config.yaml
n_layer: 14
d_model: 256
n_head: 4
n_kv_head: 4
head_dim: 64
d_mlp: 704
vocab_size: 512
activation: "swiglu"
norm: "layernorm"
norm_place: "pre"
norm_eps: 1e-05
positions: "rope"
rope_base: 10000.0
rope_fraction: 0.25
qk_norm: false
attn_scale: 0.125
bias: "all"
tie_embeddings: false
parallel_block: true
extras: ["capped logits"]
init: "normal"
init_std_qkv: 0.0224
init_std_o: 0.00424
init_std_up: 0.0224
init_std_down: 0.00256
optimizer: "soap_variant"
lr: 0.00538
beta1: 0.95
beta2: 0.95
weight_decay: 0.16
lr_head: 0.0149
grad_clip: 0.5
warmup_steps: 200
schedule: "wsd"
decay_fraction: 0.574
decay_shape: "sqrt"
final_lr_fraction: 0.1
batch_tokens: 262144
seq_len: 512
doc_mask: true
train_tokens: 776200000
steps: 2961
dataset: "wikipedia_en"
Each number is 128 + 24 x the weight over its row's rms, rounded and kept within 0 to 255. Layers, rows and columns count from 0. The size above them is the row's rms in percent of the matrix's.

# layer 5 MLP up, 704x256, rms 0.126, rows 355-372, columns 128-255
size [105 101  99 101 104  99 103 105 100 100  99 100 109 100  98  99 105  95]
[[146 132 128 142 145 123 156 184 117 101 168 135 138 103 155 159 131 136 143 114 149 125 118 131 125 127 126 140 156 141 129  79 183 126 143 112 133 137 120 143 143 152 137 147 102 126 143  80 137 109 131 134 127 143 131 141  95 160 128 117 134 103 148 154 131 149  93 144 102 131 142 120 166 159 125  62 123 141 145  85  96  57 152  89 134 119 161 110 141 121 176 137 151 113 110 143  88  96 149 127 170 110 113 153 109 112 107 132 115 116 122 164 118 125 125 160  98 167 130 132  85 103 153 133 116 111 137 168]
 [ 92 107 113 130 161 139 137 120 118 158 141 132 143 110 118 133  89 125 132 119 122 123 124 109 119  93 117 107 114 114 166 157  95 126 129 153 124 161 128  88 106 101 153 111 118 186 111 153 179 124  86 147 154  97 163 128 125 155 139 109 132 132 140 127 140 124  99 154 131  87 121 139 117 103 119 128 125 163  93 172 158 141 120 124  83 131 139 127  89  98 113  88 146 117  70 137  65 135 125 139 119 133  90 173 111 144 107 101 158  97  99  97 123 135 142 146 118 118  89 143 143  68 111 140 118 117 121 128]
 [149 146 143 106 129 126 137 132 136 133 135 130 137  94 125 106 153 122  93 133 165 105 167 123 108 141 117  97 152 124 117 142 176 142 146 133 128 119  90 135  98 119  95 117 126  96 158  89  97 139 101 141 179  73 127 106 110 112 187 143 150 153 129 184 107 120 115 142  92 123 128 141 135 133 114 149 112 183  64 129 144 114 147 145 120 140 142 108 130 144 118 114 158 123 155 113 107 110 114 193  88 140 117 131 155 120  79 157 121  77 123  94 124 115 144 127  90  93 170 151 105 112  84 107 133 101 126 121]
 [147  91  97 119 140 162  50  84 124 129 111 122 124 127 155 134 108  89 171 139 164 105 117 125 115 108 133 112 103 157 125 108  91 131 128 120 156 132 108 110 115 116 117 133 145 126 143 120 116  92 127 137 116 141 108 111 114 150  99 113 137 121  87 150 131  86 114 140 130 123 114  84 163 107 167 109 122  94 131 136 107 126  96 115 122 114 108 128  93 101 119  94 105 128 125 130 106 107  96  77 100 109 101 127  97  95 124 115 145 151 144 145 101 127 158 109 147  59 102  97 112 121 108 115 128 100 116 106]
 [149 120 103 110 129 119 163  97 105 152 152 152 145 141 109 102 132 144 125 128 161 118 129 172 128  95 126 162  96  96 127 156 145 128 130 137  75 121 110 138 137 135 141 125 129 121 107 137 127 171 133 101 127 153 121 132 120 123 142 155 141 124 116 163 121 110 119 136 123 177 121 148 118 135 143  97 124 119 145 159 145 151 135 127 147 126 150 179 121 138 113 119 152 133 108 117 166 127 102 172 160  93 168 148 132 122 163 124 129 153 110 175 132 106 121 119 122 128 100  99 151  76 154 101 132 145 128 119]
 [118 113 121 128 112 117  73 114 139  90 134 168 151 131 121 166 122 119 160 119  73 105 116 116 110 124 180 103 155 146 119 142  79 130  93 145 126 121 103 117 122 121  90 110 133 163 141 171 163 102 143 110 126 140 149 140 141 124 164 138 116  98 124 168 141 135 120  98 143 147 171 149  87 122 111  99  93 130 162 132  88 151 157  80 112 123 161 132 146 122 119 130  73 163  86  77 108 135 109 187 125 135 147  80 166  92  59  95 123 148 120 130 101 121 143 110 108 129  94 149 130  91  84  76 141 134 153 172]
 [134 163 153 117 110 137 171 115 108 152 112 144 154 109 110 125 121  84 132 115 139 108 113 141 114 146 121 110 208 127 125  84 125 114 177 184 149 166 146 148  92 177 111 155 135 125 160  93 150 138 131 139 121 129 141 110 149 138 120 109 122 135 123 147 129  75 126 114 110 173 125 155 111 155 111 133 134 182 123 175 137 119 122 123 156 129 159 157 144 125 132 135 136 137 113 121 112 131 133 114 103 158  57 129 112 112 129 105 137 151 118 143 135 109 110 112 143 136  98 119 134 130 137 118 111  82 146 147]
 [152 142 150 104 138 129 124  88 125 128 112 149 128 153 162 123 152  87 139 160 128 135 140 139 138 101 129 137  59 169 152 129 117 129 145 122 146 125 151 146 135 129 129 125 129 175 145 166  99 113 121 140 140 137 147 107 153 116 131 101 118 110 180 124 135  93 157 143  81  96 105 139 122 145 165 123 140 141 112 153 120  98 105 171 131  82 128 136 109 142  92 100  95 184 123 137 133 119 143 117 108 118 149 134 130 131 192 120 149 120 151 116 119 145 129 136 152 120  92 139 132 110 141  93 146 133 126  99]
 [122 162 133 106 110  87 146  88 126 117 136 126 152  90 107 138 156 117 143 101 118 155 143 142 147 129 123 150 151 103 151 119  84 154 130 103 127 156 141 113 119 157 171 146 136 119 140  97 115 116 131 151 111 141 145 128 163 130 140 144 165 120 101  63 146 133 132  98 157 129 135 123 125  77 118 144 151  85 127 153 117 119 122 131 105 115 118 116 151  76 105 164 171 153 112 154 151 117 165 128  99 139 155 113 117 124 138 155 160 139 135 152 100 163  68 152  94 117 137 135 121 139 103 157 135 118 136 108]
 [114 165 123 117 113 149 108 171 110 106 145 136 150 119 150 123 124  95 127 124 117 153 137 145 172 110  72  99 123 139 110 106 165 125 128 136 127 148 129 120 181 163 101  91 148 164 164 116 126 148  87 146 173 111 167 117 125 180 117 117 161  64 106 100  64 147 112 150  72 125 107 108  98 103 157 107 123 149 147 113 132 127 101 132  87 141 134 133 154 138 106 125 103 122 108 137 161  98 138 120 102 146 120 109  92 139 114 132 132 152 126 118 113 118 116 150 108 140 114 110 137 149  84 132 137 115 120 131]
 [126 131 143 151 117 156 110  72  94 146 114 115 119 194 120 137 157  77  91 120 121 107 136 154 130 170 109 166 143  91 113 155 170 111 149 128 147 114  99 130 103 106 119  98 103 134 143 142 160 114 100  96 112 141 100 130 105 146 131 134  96 165 157 140 158 129 111 131  77 108 144 154 111 141 116 105 127 158 124 154 115 164 138  99 114 147 115 138 119 139 144 124 140 151 128 111 162 117 151 169 151 136 106 121 121 128 148 148 148 149 139 144 202 125 111  92 104 173 139 109 119 109 117 114 173 136  94 104]
 [126  99 138 187 161 120  74 171 119  91 127 147 133 149 120 141 127 148 142 158 144 131  99 144 142 142 149 106 146 118 157 141 151 127 139 131 159 157 118 129 152  76 159  84  85 173 116 149 121 126 152 158 142 142 152 102 133 113  89 160  83 140 165 174 116  90 134 154 137  88 204 166 167  86 108 145 147 125 134 120 100 126 119 112 151 138 114 103 172 113 120 143 140 138 120 135 118 169 149 131 135 130 115 166 165 113 112 129 113  87 110 126  96  94 138 136 147 137 145 119 151 125 175 116 130  85 107 101]
 [115 139 118 112 123 115 139 121 140 174 109  97 138 108 105 144 129 140 101 112 162  85 148  84 156 109 132 169 106 187 135 110 116 107 118 137 142 127 158 103 134 177 136 156 171 110 115  98 111 132 123  95 110 136 162 111 112  99 141  95 119 108 152 123 113 151 169 114 145 131 142 121  86 167 105  86 109 126  89 103 137  56  62 184 132  83 142 162 167 126 120 146 185 161 140  63 109 134 147 151 133 113 117 129 162 116 146 119 143 166 106 164 110 128  90 146 111 118 106 129  94 104 136 118  97 129 140 160]
 [103 146 143 134 169  99 141 143 131 155  84 124 160 143 102 170 138  88 100 142 160 114 133 125 169  73 114 110 154 113 120 156 143 166 152 132 108 118 123 165 128 111 105 122 136  82 188 160 167 110 101 116 138 131 127 100 131 140 119  90 137 115 140 132 106 173 116 142 130 124 181 116 133 133 136 175 108 124 100 146 139 143 100 156 163 124 106 148 129 151 140 136 141 139 123 123 120 118 149 157 141 127  98  84 140 154 122 126 130 101 153 104 128 139 153 101 133 100 156 117 142 148 105 117 172 121 151 128]
 [158 132 133 135 103 117 153 151 117 149 132 152 113 117 117 148 152  89 112 155 147 132 157 144 114 128 121 130  89 151  84 113 138 146 107 146 146 145 132 138 126 122 135 113 112 127 135 180 102 195 153  92 114 144 112 107 178 149 141 153 132 126 187 144  96 112 159 124 129  98 136 113 162 159 107 116 139 157 152 150 179 110 150 165 113 136 111  90 132  97 133 156 142 134 162 113  95 103 129 133 113 128 162 122  87  92 166 162 167  98 116 116 129 128 151 105 110 118  95 180 145 115  84 151 166 125  72 107]
 [153 144 134 103 122 149 129 131 130 115 115 154 100 142 124 134 113 155  87 134 146 140 143 125 129 124 175 163  93 140 135 121 141 119 136 116 114 140 170 161 180 124 126 119 146 129 113  74 132 153 154 130 110 140 111 112 120 136 143  72 100 133 134 143 136 124  67 105 105 149 156 148 130 117  87 174 120 106 115 124 113 126 118 111 132 129 109 194  86  92 103 145 117 138  96 119 128 124 114 123  97  87  87 139 100 126 183 122 125 110 165 101 128 133  96 153 124 119 124 121 138 129  98  95 163 120 115 109]
 [ 91 164 135 151 121 108 154 116 155  94 131  68 124  94 114 116 129  89 157 161 155 131 116 166 135 162 108 144 112 117  99  88 149 130 159 144  97 164 124 112 125 127 149 137 142 147 108 135 114 107 172 127  74 132  77 133 156 107 140 124 143 123 123 116  58 129 128 144 159 129 109  58  98 106 123 103 138 115 133  94 111 115 105  94 129 143 113 166 146 117 153  80  96 118 127 118 139 121 141 112 124 132 168 131 166 124 114 123 153 140  78 133 153 136 114 127 168 107 104 100 122 140 108 150 135 138  99 139]
 [120 142 117 170 152 133 145 166 129 130 164 157 112 120 121 114 129 148 115 126 136 132 119 106 122 116 154  76 140 125 109 128 131 135 138 118  92 142 110 136  80  90 142 121  90 112 121 129 105 114  86 195 111 153 161 183 155 154 101 161 108  96 152 136 106 113 138 104 111 141 113 120 127 119 171 110 141 105  97 111  90 102 140 178  94  92 103 124 113 141 142 144 132 107 144 116 151 135 130 135 161  98 133 134 131  78 139 142 106 110 117 124 114 155 110 154 121 150 164 119 126 128 131 114 155 133 120 137]]
# layer 5 MLP down (transposed), 704x256, rms 0.117, rows 355-372, columns 128-255
size [110  94 101 104 104 100 104 101 104  87 102 105 105 105 102  98 104 105]
[[113 210 113 145 126 100 114 171 136 110 154 122 118 117 119 155 128 109 148 124  76 122 130  95 140 154 120 145 164 108 151  93 166 138 143 111 158 138 148 146 123 140 163 147  82  84 151 142  80 123 134 148 206 128 125 151 191 144 102 140 141  97 113 120 139 131 158 146 141 113 101 122 146 122  86 102 116 107 112 145 113 138  78 145 133 118 128 166 135  80 141 133 137 144 131 106  94 133 111 141 123 126 158 111 120 144  98 128 106 155  89 154 206 111 182 101 140 170 117 168 101 136 140 121 128 124 129 113]
 [149 188 110 145 129 129 130 126  80 125 135 165 116 108 109 166 136 160 123 155  92 132 119 136 130 125 139 103 152  89 113 102 133 118 136 146 144 174 100 108 161 181 107 131 119 136 126 109 153 134 154 140 127 138 145 115 143 148 117  88 102 104 170  76 158 100 116 164 153 112 139 100 135 173 134 108 149 100 175 132 136 159 102 120  97 145 104 133 137 102 109 133 142 119 144 156 140 122 140 146  93 179  98 145 125 161 109 102 180 113 107 164 121 129 148 175 121 137  99 115 153 109 151 138 117 126 115 109]
 [143 141 161 109 118 132 126 159 127 141 102 151 135  94 143 103 107 143 112 112 120 139 150 128 144  93 114 133 177 145 100  90 144 156 130 108 105  96 101 150 129 140  73 138 113 115 127 139  90 138 122 119 108 121 111 117 121 138 120 120 107 164 106 135 114 123 176 144 113 145 151 117 121 122 148 103 147 110 108 166 187 152 154 117 133 103 173 125 134  84 170 101 118 125 128 159 151 118 108 135 103  92 157  99 148 100 116 115 131  94 156 143 121 150 147 136 104 115 145 111 122 123 121 125 113 106  86 132]
 [127 103  96 125  97 116 112 144 128 104 151 154 123 136 128 124 153  75 158 119 162  90 146 122  99 125  77 152 135 170 131  93 103 132 160 133 167 129  95 121 122 130 123  89 153 109 123 103 112 140 123 140 122  83 115 150 117 137 139 136 127 142 107 114 122 113 160 113 136 112 103  99 140 141 162  91 146 156 156 130 105 182  92 121 119 125 166 140 133  63 150 164 125 182 109 142 134 109  94  76  88 146 139 150 107 106 144 141 132 150 183 132 153 163 124 138 132  91 172 148 169 123 195 133  96  97  91 108]
 [148 108 127 157  99 112 124 122 110 170 142 115 116 133 120 104 142 143 105 127 102 121 114 105  89 142 156 133 166 132 155 102 140 116 155 156 117 130 152 171  95 138 187 149 104 156 106 123 123 164 169  95  71 138 143 144 116  97 106 118 120 131  72 108  87 116 160 139 145 139 133 137 113 112 154 110 124 113 111 125 119 122 126 132 125  77 139 166 116 173 110 135 116 160 132 119 144 151 123  91 125 117 134 131 178 138 139 133 115 161  77 143 134 151 152  83 153 130 119 131 103 100 141  98 185 130 117 154]
 [148 135 111 126 108 136 118  98 154 112 131 163  74 147 116 144 106 134 122 131 149 150 131 115 148 159 164 107 104 105 109 121 136  79 118  86 136 112 109 145 126  88 101 137 160 145 157 137 130  98 131 121 122 117 125 115 142 140 110 113 131 119 131 168 120 131 137 102 122 115 166  95 120 113 116  95 158 120 102 135 111 106 158  96  92 124 151 161 137 129 120 138  60 146  89 128 129 112 129 139 114 127 125 122 129 144  91 154 117 128 144 109 143 121 130 108  78 180  55 130 130 146  86 137 149 134 101 132]
 [104 104 136 153 129 114 142 124 141 141 138 111 113 128 157 140 147 131 162 134 138 111  92 143 132 160 128 127 113 130 125 131 131 162 121 158 122 157 126 153 105 167 148 131 159 128 138 131  92 116  97 129 106  83 142 142 104 135 140 154 126 127 113 105 140  80 164 122 118 168 197 173  90 145 121 150 141 130  76 125 112 146  99 105 132 170  69 111 134 116 124 130 171 117 118  87 143 114  96 139 176 113 133 111 150 137 113 110 105 139  74 132 149 148 113 138 119 156 125 160 158 172 119 113 130 109 132 120]
 [131 140 141 139 118 111 123 149 121 106 129 116  87 178 116 111 112 124 154 120 117 133 106 112 158 127 111 122 132 149 121 146  78  88 146 154 114 191  75 163 135 161 166 145 135 146 110 171 153 120  98 188 127 162 143 120 177 112 114 112 116 117  98 145 148 121 148 117  74 140  76 141 117 148  97 108 121 140 105 100 125 119 128 114 113 127 143 125  94 111  97 117  86 123 136  97 145 114 158 136  73 148 171  97 142 113 108 127 113 140  94 117 134 134 151 129 134 167 147 109 172 144 136 120 172 118 163  96]
 [135 150 164 129 144  72 134 122 140 146 119 178 114 134 109 116 140  96 130  93 119 144 138  97 116 144 157 126 164 162 157  87 128 152 128 155 175 151  98 152 101 114 143 162 104 147 106 100 177 163 105 128  94 167 140 119 134 123 145 155 111 106 106 105 149 155 141 143  91 122  86 134 107 113 112 123 140 110 120 114 119  82 133 110 146  98 130 130 158  89 147 117 166 137 111 184 111 134 135 101 150 100 105  95 114 104 121 115 128 147 139 125 119 148 150 164 121 156 172 111 147 100 109 120 128 141 111 138]
 [134 180 121 118 165 121 130 124 131 151 189  81  80 137 115 156 116 127 101 137 115 150 135 166 144 178 140  87 124 157 133 168 104 144 123 106 122 156 168 131 102 149 136 140 187 125 163 137  98 153 150 101 130 103 119 128 122 168 156 134  84 144  71 122  99 139 149 115 132 154 111 144 117 121 142 121 138 135 124 115 102 101  79 110 147 112 106 136 121  90 125 155 162 126 159 118 130 131 146 122 111 177 182 142 140 137 124 122  84 130 126 126 189 116  64 130 123 152 153 124 134 134 148 134  89  78 135 127]
 [133 114 177 121 140 164 114 118 135 136 108 156 163 114 131 139 126  72 106 114 117 148 133  95 171 148 128 176 124 131 135 147 137 148 123 127 141  89 118 102 153 160 136 108 127 124 162 132 112  94 189 133 150 111 115 104 111  47 148 135 135 101 137 116 133 159  84 145 140 169 133 128 149 102 144 171 120 113 145 127 104 120 134  76 151 113 107 106  94 123 124 126 122 143 116 128  97  75 108 141 134 113 126 126  93  89  93 131 102  92  83 147 117 144  97 113  81 111 156 132 169 109 151 105 101 142 119 139]
 [ 77 160 136 167 134 138  99 142 148  93 167 164 144 157  93 143  91 122 123 129 110 121 143 134 113 114 148  85 152 103 150 124  97  92 161 105 146 118 117 111 112 143 154  68 150  92 137 150 130 176 141  89 113 159 108 159 158 133  96 150 158 109 136 161 115 121 164 109 128  87 144 144 106 152 139 159 104 134  96  91 146 175 139  43 131 161 152 120 113 100 147 121 136 135 132 155 108 129 138 147  88 107 145 103 111 106 118 115 110 106  68  82 131 125 136 162 172 102 115 119 129 136 125 153 161 122 106 137]
 [127 115 102 137 137  48 170 122 126 122 149 115 120 165 130 127 142 125 119 134 157 135 157 114 155 118  88 112  91 169 117 151 119 122 135 137 131 121 124 118 114  86  74 113 110  79 110 109 115 143 146 165 133 115 140 101 141 128 152  98  98 120  91 108 117 135 152 146 110 161 103 143  78 131 122 115  98 126 163 137 128 159 154 136 180 118 180 133 169 148 158 102 170 134 169 128 130 152 110 136 146 129 163 116 136 132 137 126 140 138 155 158 122 126 143 115 136 156 139 125 186 182 113  95 114 141 140 136]
 [158 183 151 150 149 132 101 189 138 109 115 111  98 159 130 109 106  95 175 124 118 111 151 137 133  82  68 112 164 113 117 116 113 132 133 142 120 103 122 141 136  88 134 154 123 120 114 140 124 140 130  80 157 119 148 124 135 149 152 136 117 118 151 104  91 133 115 153 148 148 147  93 133 137 104 118 100  96 101 122 123 138  72 121  94 148 125 127 112 141  87 109 120 132 142 119 120  99 134 127 130  78  83 104 153 153 107 106 154 104 125  93  86 131 129 144 100  54 141 153 138 156 106 113 161 165 131 144]
 [143 120 138  65 140 149 103 113 107 136 140 100  88  92 148 122 125 110 181 115 136 144 130 117 123 137 158 143 127 130 131 103 166 182 142 149 126  97 139 145 135 137 135 132 139 148 132 124  65 151 116 134 116 127 131 145 164 123 139 123 128  69 175 160 128 130 150 112 130 131 124 104 192 143 106 149 189 158 184 134 158 129  98 134  80 129  89 119 115 132  99 147 122 119 153 144 128 129 121 198 105 162  98  91 115 120  90 106 154 133 119 147 158  69 130 150 112 113 131 104 131 120 141 116 135 132  82 129]
 [149 150  94 122 144 108 116  73 149 114 181 109  80 116 122 131 108 148 114 149  88 114 113 117 113 124 152 121 123 121  82 101 149 129 158 156 195 136  94  85 118 129 109 116 167 165 117 131 158 148 152 147  96  97 127 140 109 153  88 119 128 102 160 142 156 157 108 134 109 134 129 136 131 117 167 151 109 156  79 128 160 129 120 172 121 117 114 130 119 143 111 131 121 125 146 132 150 132 142 156 113 123 183 159 153 139 144 117 146 110 194 145 120 103 120 115  95 120 136  69 154 142 122 102 123 136 161 132]
 [169 114 143 144 109 125 162  76 126 117 144 120 128 125  96 165 149 118 133 114 145 123 117 125  91 109  90 134 121 110 102 130 101 109 166 169  91 120 129 104 118 111 101 148 124 135  96 143 119  91 202 126 123  78  96 150 127 100 123 116 144 110 100 120 108 117 140 131 151 153 148 103  87  91 134 113 134 135 125  89 137 153 114 122  86 137 114 125 137  73 139 165 107 149 153 126 167 127 124 142 159 126 156 135 121 122 137 102 135 158  84 100 151  99 127 158  92  94 141 124 124 116 151 151 114 177 155 119]
 [169 125 122  94 113 133 126 111 163 133 130 160 173 105 108 111 148 173 119  93  93 131  91 137 109 118 116 100 150  69 114  98 111 129 130 127 106 106 100 130 134 105 117 130  91 161  99 122 151 110 118 177 134 143 144 140 133 112 138 104  89 112  79 137 120 122 137 118 112 163 143 159 101 113 146 116 124 131 153 139 112  79 134 110 100 136 132 143 124 148  98 117 149 136 159 112 101  89 178 117 162 128 116 121 131 117  94 113 128 120 110 136 120 149  83 165 141 102 135 153 112 108 143  92 106 154 120  88]]
# layer 5 MLP gate, 704x256, rms 0.126, rows 356-373, columns 128-255
size [ 98  96  91 101  98 100 111 100  94 103  99 108 102  96 105 100  95  97]
[[ 90 134 114 174 167 119 173 124 177 144 108 147 144 156 127  69 111 148 182 130 124 132 181 139 138 108 100 127 130 168  63 153 132 182 123 108 146 156 145 112  97 140 152 132 163 147 126 177 112 142 143 127 130  92 110 134 109 135 121  99 106 135 116 132 118 193 138 116 143 150 116 107 146 137 161 143 115 135 102 132 119  91 135  96 165  92  91 147 173 144 129  90 106 146 116 175  88 117 141 158 154 146 110 119 162 129 121 139 149 132 127 106 151 161 105 143 137 144 155  87 168 148 114 148 124 160 130 179]
 [125 137 116  85 129 125 138 139  95 118 121 165 140 108 122 109 137 147 109 113 101 132 160 140 141 127 115 134 139 135 115 157 141 135 118 136  90 118 106 102 138  72 116 105 163 132 133 130 132  75 127 128 118  86 120 117  79 133 173 108 146 164 149 154 124 167  95 162 126 134  87 167 150 145 109 168 121 194 119  86 137 160 109 141 131 139 122 161  67 111 160 102 155 138 150  98 134 130 134 148  91 118 129 125 125 126 100 108 113  95 104 142 101 139 135 146 115 107 106 117 131 115 130  91 154 137 118 138]
 [136 126 135 131 114 134 118 152 126  96 175 151 140  82 113 147 139 110 131 125 129  63 150 164  79 152 118 101 123 130 116  78 156 138 122 129 120 110 121 136 116 131 131  87 117  66 105 136  98 140 117 128 112 117 130 130 143 169 117 155 108 143 167 124  92 135 120 113 178 157 100 100 103 139  83 106 149 148 145 144 129 152 126 108 120 113 151 114 149 140 137 125 139 141 127 125 151 102 144 135 146 105  60 131  98 109 118 139  72 167 133 131 129 135  96 134  91 147 154 104 149 109 149 140 114  92 127 113]
 [ 88 162 150 138 177 174 136 146 123 129  99 107 119  99 164 124 122 117 164 157 121 129 141 149 126 109 107 130 161 113 107 109 157 147 110 132 121 124  84 117 112 140  86 118 174 176 100 134  77 130 142 175 169 158 135 163 106  93 139  99 129 137 109 159 144 148 162  68 102 137 126  89 128 101 142  96 144  95 129 150 112  79 159  70 138 167 115 138 148 111 104 136 133  87 108 120 169 123 129 143 109 112 125 154  80 149 125 123 110  98 111 108 144 118 126 122 106 145 134  85 149 131 111 150 138 118 153 132]
 [115 112 134 131 125 136 136 158 103 101 118 125 140 161 121 125 148 110 119 116 111 147 144 100 151 144 141 165 104 130 125  91 136 116 172 163 149 112 109 209 114 141 162 110 121 166 155 129 103 117 121 129 106 107 123 117 137 134 123 113 156 147 156 150 162 153  84 123 144 139 126 104 136 164 146 129 160  93  92 116 144 147 160  68 181 159 172  87 109 110 119 162 145 157 109 128 134 104 125 133 124 107 140 152 127 125 195 179  88 146 132 149 159 178 105 120 160 140 130 113 170 121 119 133  77  77 125 124]
 [119 118 139 102 151 124 160 135 111 162 161 150 140 175 160 119 137  80  86 123 138  98 123 153 130 127 126 130 167 109 132 110 191 128 164 142 127 145 126 156 145 129 123 124 149 145 130 127 141  84 112 125 162 143 141 127 123 168 112 158 123 148 121 153 164 112 131 143 104 163 107 142 130 136 145 123  77 159 124 141 103 131 101 116 138 164 173 143 109 125  98 120 129 147  79 151 113 120 162  77 102 185 122 148 150 139 141 107 117 146 153 123 142 132  91 124 120 109 141 140 129 166 108 135 131 157 121 144]
 [ 99 113 147 119 107 111  88 159 136 131 172 130  90 139 132 120 110 103 158 134 123  96 109 120 151 112  94 137 127  89 138 103 130 130 134 153 123 130 140 166 161 141 137 147 121 129 135 109 172 143 110 128 157 136 130 136 152 169 123 152 159 102 113 117 131 136 101 116 119 124 115 142 124 112 198 138 121 128 117 112 109 144 117  76 109 177  94 156 153 112 144 127 101 155 102 144 113 158 161 165 116 184 119 137 149 147 154 130 136 143 111 152  94 120  83  98 120 134 108 127 113 151 161  82 106 156 146 149]
 [117 117 130 106 161 141 157 125 148 123 168 137 100 146 135  77 149 119 150 145 137 132 103 148  80 116 115 140 142 160 139 145 131 124 145 104  99 122 130 143 190 140 102 144  92 132 160 111 126 104  76 172 124 165 136 119 132 142 112 156 139 146 114 145 119 140  97 151 157  87 131 126 156  97 123  99 134 148  95 126 147  99 152 106 165 135 145 147 166  93 136 142 158 121  95 151 168 159 106 103 133 115 161 149 124 123  96 147 112 108 115 179 124 176 113 136  91 173  84 108 134 135 134 169 121 106  96 138]
 [131 174 111 176 123 109 171 160 117 136 109 156 108 151 127 132 136 136 133 149 165 123 124 179 116 142 103 119 149 139 152 135 176 130  67 140 143 132 112 115 128 120 115 133  92 136  66 139 111 130 118 128 153 139  98 141 117 150 139 123 107 115 118 129 143 157 116 101 132 105 107 130 139 133 135  96 110 135 127 145  85 104 120 174 117  99 143 117 154 136 141 119 137 137 169 123 129 137 167 118 107 121 119 137 129 126 120 126 148  48 121 117 130 147 119 112 175 135 100 115 150 117 140 108 117 111 162 155]
 [ 95 126 113 133 124 114 109 132 107 141 113 126 105  71 116 136 160 127 105 116 124 155 117 139 138 132 118 124 108 127 102 118 105 161  70 140 112 108  99 122 122 135 124 172 163 143 146 129 192 151 130 118 120 146 148  67 135  99 118 157 146 144 155 113 111 141 125 145 158 107 155 130 157  98 128 124 109 136 114 150  98 144 133 106 165 146 134 138  99 110 123 119  99 124 115 166 144 123 104 134  72 195 123  88  90 147 121 152 149 146 143  87 106 134  94 130 129 158 123  94 146 137 127  93 161  77 175 125]
 [123 109 143 114 119 112 117 128 100 109 115  87  94 104 126 128 126 143  93 140 130 126 141  86 123 138 127 152 103 156  83 149 125 148 140  57 117  90 148 130 127 100 119 147 155 164 121 136 136 147 122 153 167 104 166 107 129 134 165 125 145 107 155 121 155 109  77 154  83 151 119 199 171 146 139 132 125 153 105 153 104  80 158 162 110 142 120 151 169 119 186 135 122 120  99 129 123 118 120 117 120 171 141 150 152 150 100 157 117 120 129 148  94 122 110 126 133 138 142 131 132 129 110 158 119 132 116 142]
 [157 103 147 152 106 125 127 128 179 126 139 148 171 139 162 165 167 161 121 119  87 140 116 103 119 126 152 134 114 149 152 117 183 154  95 109 181 110 162 154 129 170 147 145 170 119 184 162 139 127 137  91 181 122 147 121 108 154 127 157 150 147 125 150 129 154  68 141 221 124 107 134 153 140 134 123 127  91 147 162 119 134 114 157 142 114 129  95 152 120 138 120 132 125 145 105 136 103 127  99 113 134 150 127 102 118 130 165 113  96 138 139 123 119 143 168 136 140 101 164 134 178 154 160 108 124 111 120]
 [126 111 168 100 148 170 102 155  98 145 122 111 104 121 137 141 113 120 161 133 124 132 125 117  87 130 136 104 160 117  95 162  94 117 114  86 129 134 116 121 108 152 141 162 161 156 108 119 141  99 119 144 133 163 154 119 131 104 119 127 138 132 147 132  99 136 133 183 126 131 118 117 179 155 162 117 134 154 145 106 112 127  82 107 185 128  89 114 117 111  59 134 108 108 147 108 127 133  93 126 108 155 155 169 157 112 136 140 170  92 130  98 103 175 132 149 129 149 112 120 167 160 111  89 113 135  99  90]
 [163 116 138 128 154 125 145 126 105 113 117 130 113 126  71 157 158 120 105 149 129 147 116 164 143 138 121 117 121 121 113 122 145 113 112 147 113 121  90 133 139 133 118 132 144 112 148 139 106 112 134 168 117 129 136 119 175  99 102 115 122 108 133 119 116 131 123 111  93 101 130 107 122  99 121 155 107 141 127 160  66 107 161 180 153 141  99 150 173 156 152 125 160 169 150  92 150 147 136 146 145 112 111 133 100  90 146 168 152 148 110  88 152  87 139  76 121  88 135 137 133 143 108 140 151 131  97  90]
 [123 138 114 144 105 125 129 105  96 121 111 200 166 155 162 111 119 143 130 134 133 144 126 111 158  89 133 168 136 144 161 128 125 111 131 137 139 155 141 157 113  96 126 154 130 130 103 141 110 136 126 143 127 129 125 138 121  75 179 109 140 139  71 123 153 107 158 103 111 130 155 147 127  95 132 132 129 166 128  80 153 153 124 118 151 173 155 117 100 103 128 141 119 126 175 136 132 121 121 142 112 133 109 137 155 112  97 127 151 172  95 109  96 130 170 169 134 123 161 124 131 154 167 129 140 169 119 113]
 [131 115 146 102 106 141 146 177 159 143  77 160 112 111 160 106 132  96 168 155 143 145 111 126 156 139 111 107 128  99  98 107 117 171 143 127 108 151 161 152 104 187 103 143 134 127 102 147 155 134 177 152 103 134 114 182 153 103 129 137 114 143 114 151 139 141 125 119 149 101 101 130 147 149 116 152  98 185 136 110 133 126 136 155 140 140 126 103 152 106 130 116 137 150 156 116  97 133 152 133  96 133 141 183 110 147 142 117 140  95 119 124 150 136 136  58 104 137 195 154 151 110 136 104  88 135  88 102]
 [112 113 139 169 145 126 139  99 112 109  99 140 114 131 137 142 123 160 109  97 110 159 121 122 131 118 134 132 138 129 125 128 157 133 163 157 105 116  79  82 194 136 111 125 154 126 154 153 122 190 115 129 125 114 114 128 154  85  93 126 130 128 146 154 152  78 120 144 120 115 107 118 132 148 138 152 110  85 123 130 135  75 157 131 105  98 157 130 145 141 154 136 144 139 152 121 150 149 109 133 148 140  85 136  81 139 123 128 127 159 132 115 108  97  81  82 141 138 117 160 141 144 142 101 111 132 153  96]
 [108 113 141  93 119 109 176 110 156  99 160 130 173 134 134 137 119 121 181 120 124 124 119 107 128 111 108 134 119 130 136 137 120 109 135  80 101 156 138 130 175 110 113 149 132 129 161 130 181  85 134  76 152 126 112 126 148 113 179 138 132 102  94 156 139 125  96 113  99 143 144 134 139 135 135 140 102 149 140  78 131 126 139 149  86 112  90 142 141 132 113 106 115 122 150 144 128  97 131 143 119 126 113  89 153 145  79 121 132  70 103 113 109 105  75 126 108 116 103 117 138 159 123 100 158 151 149 145]]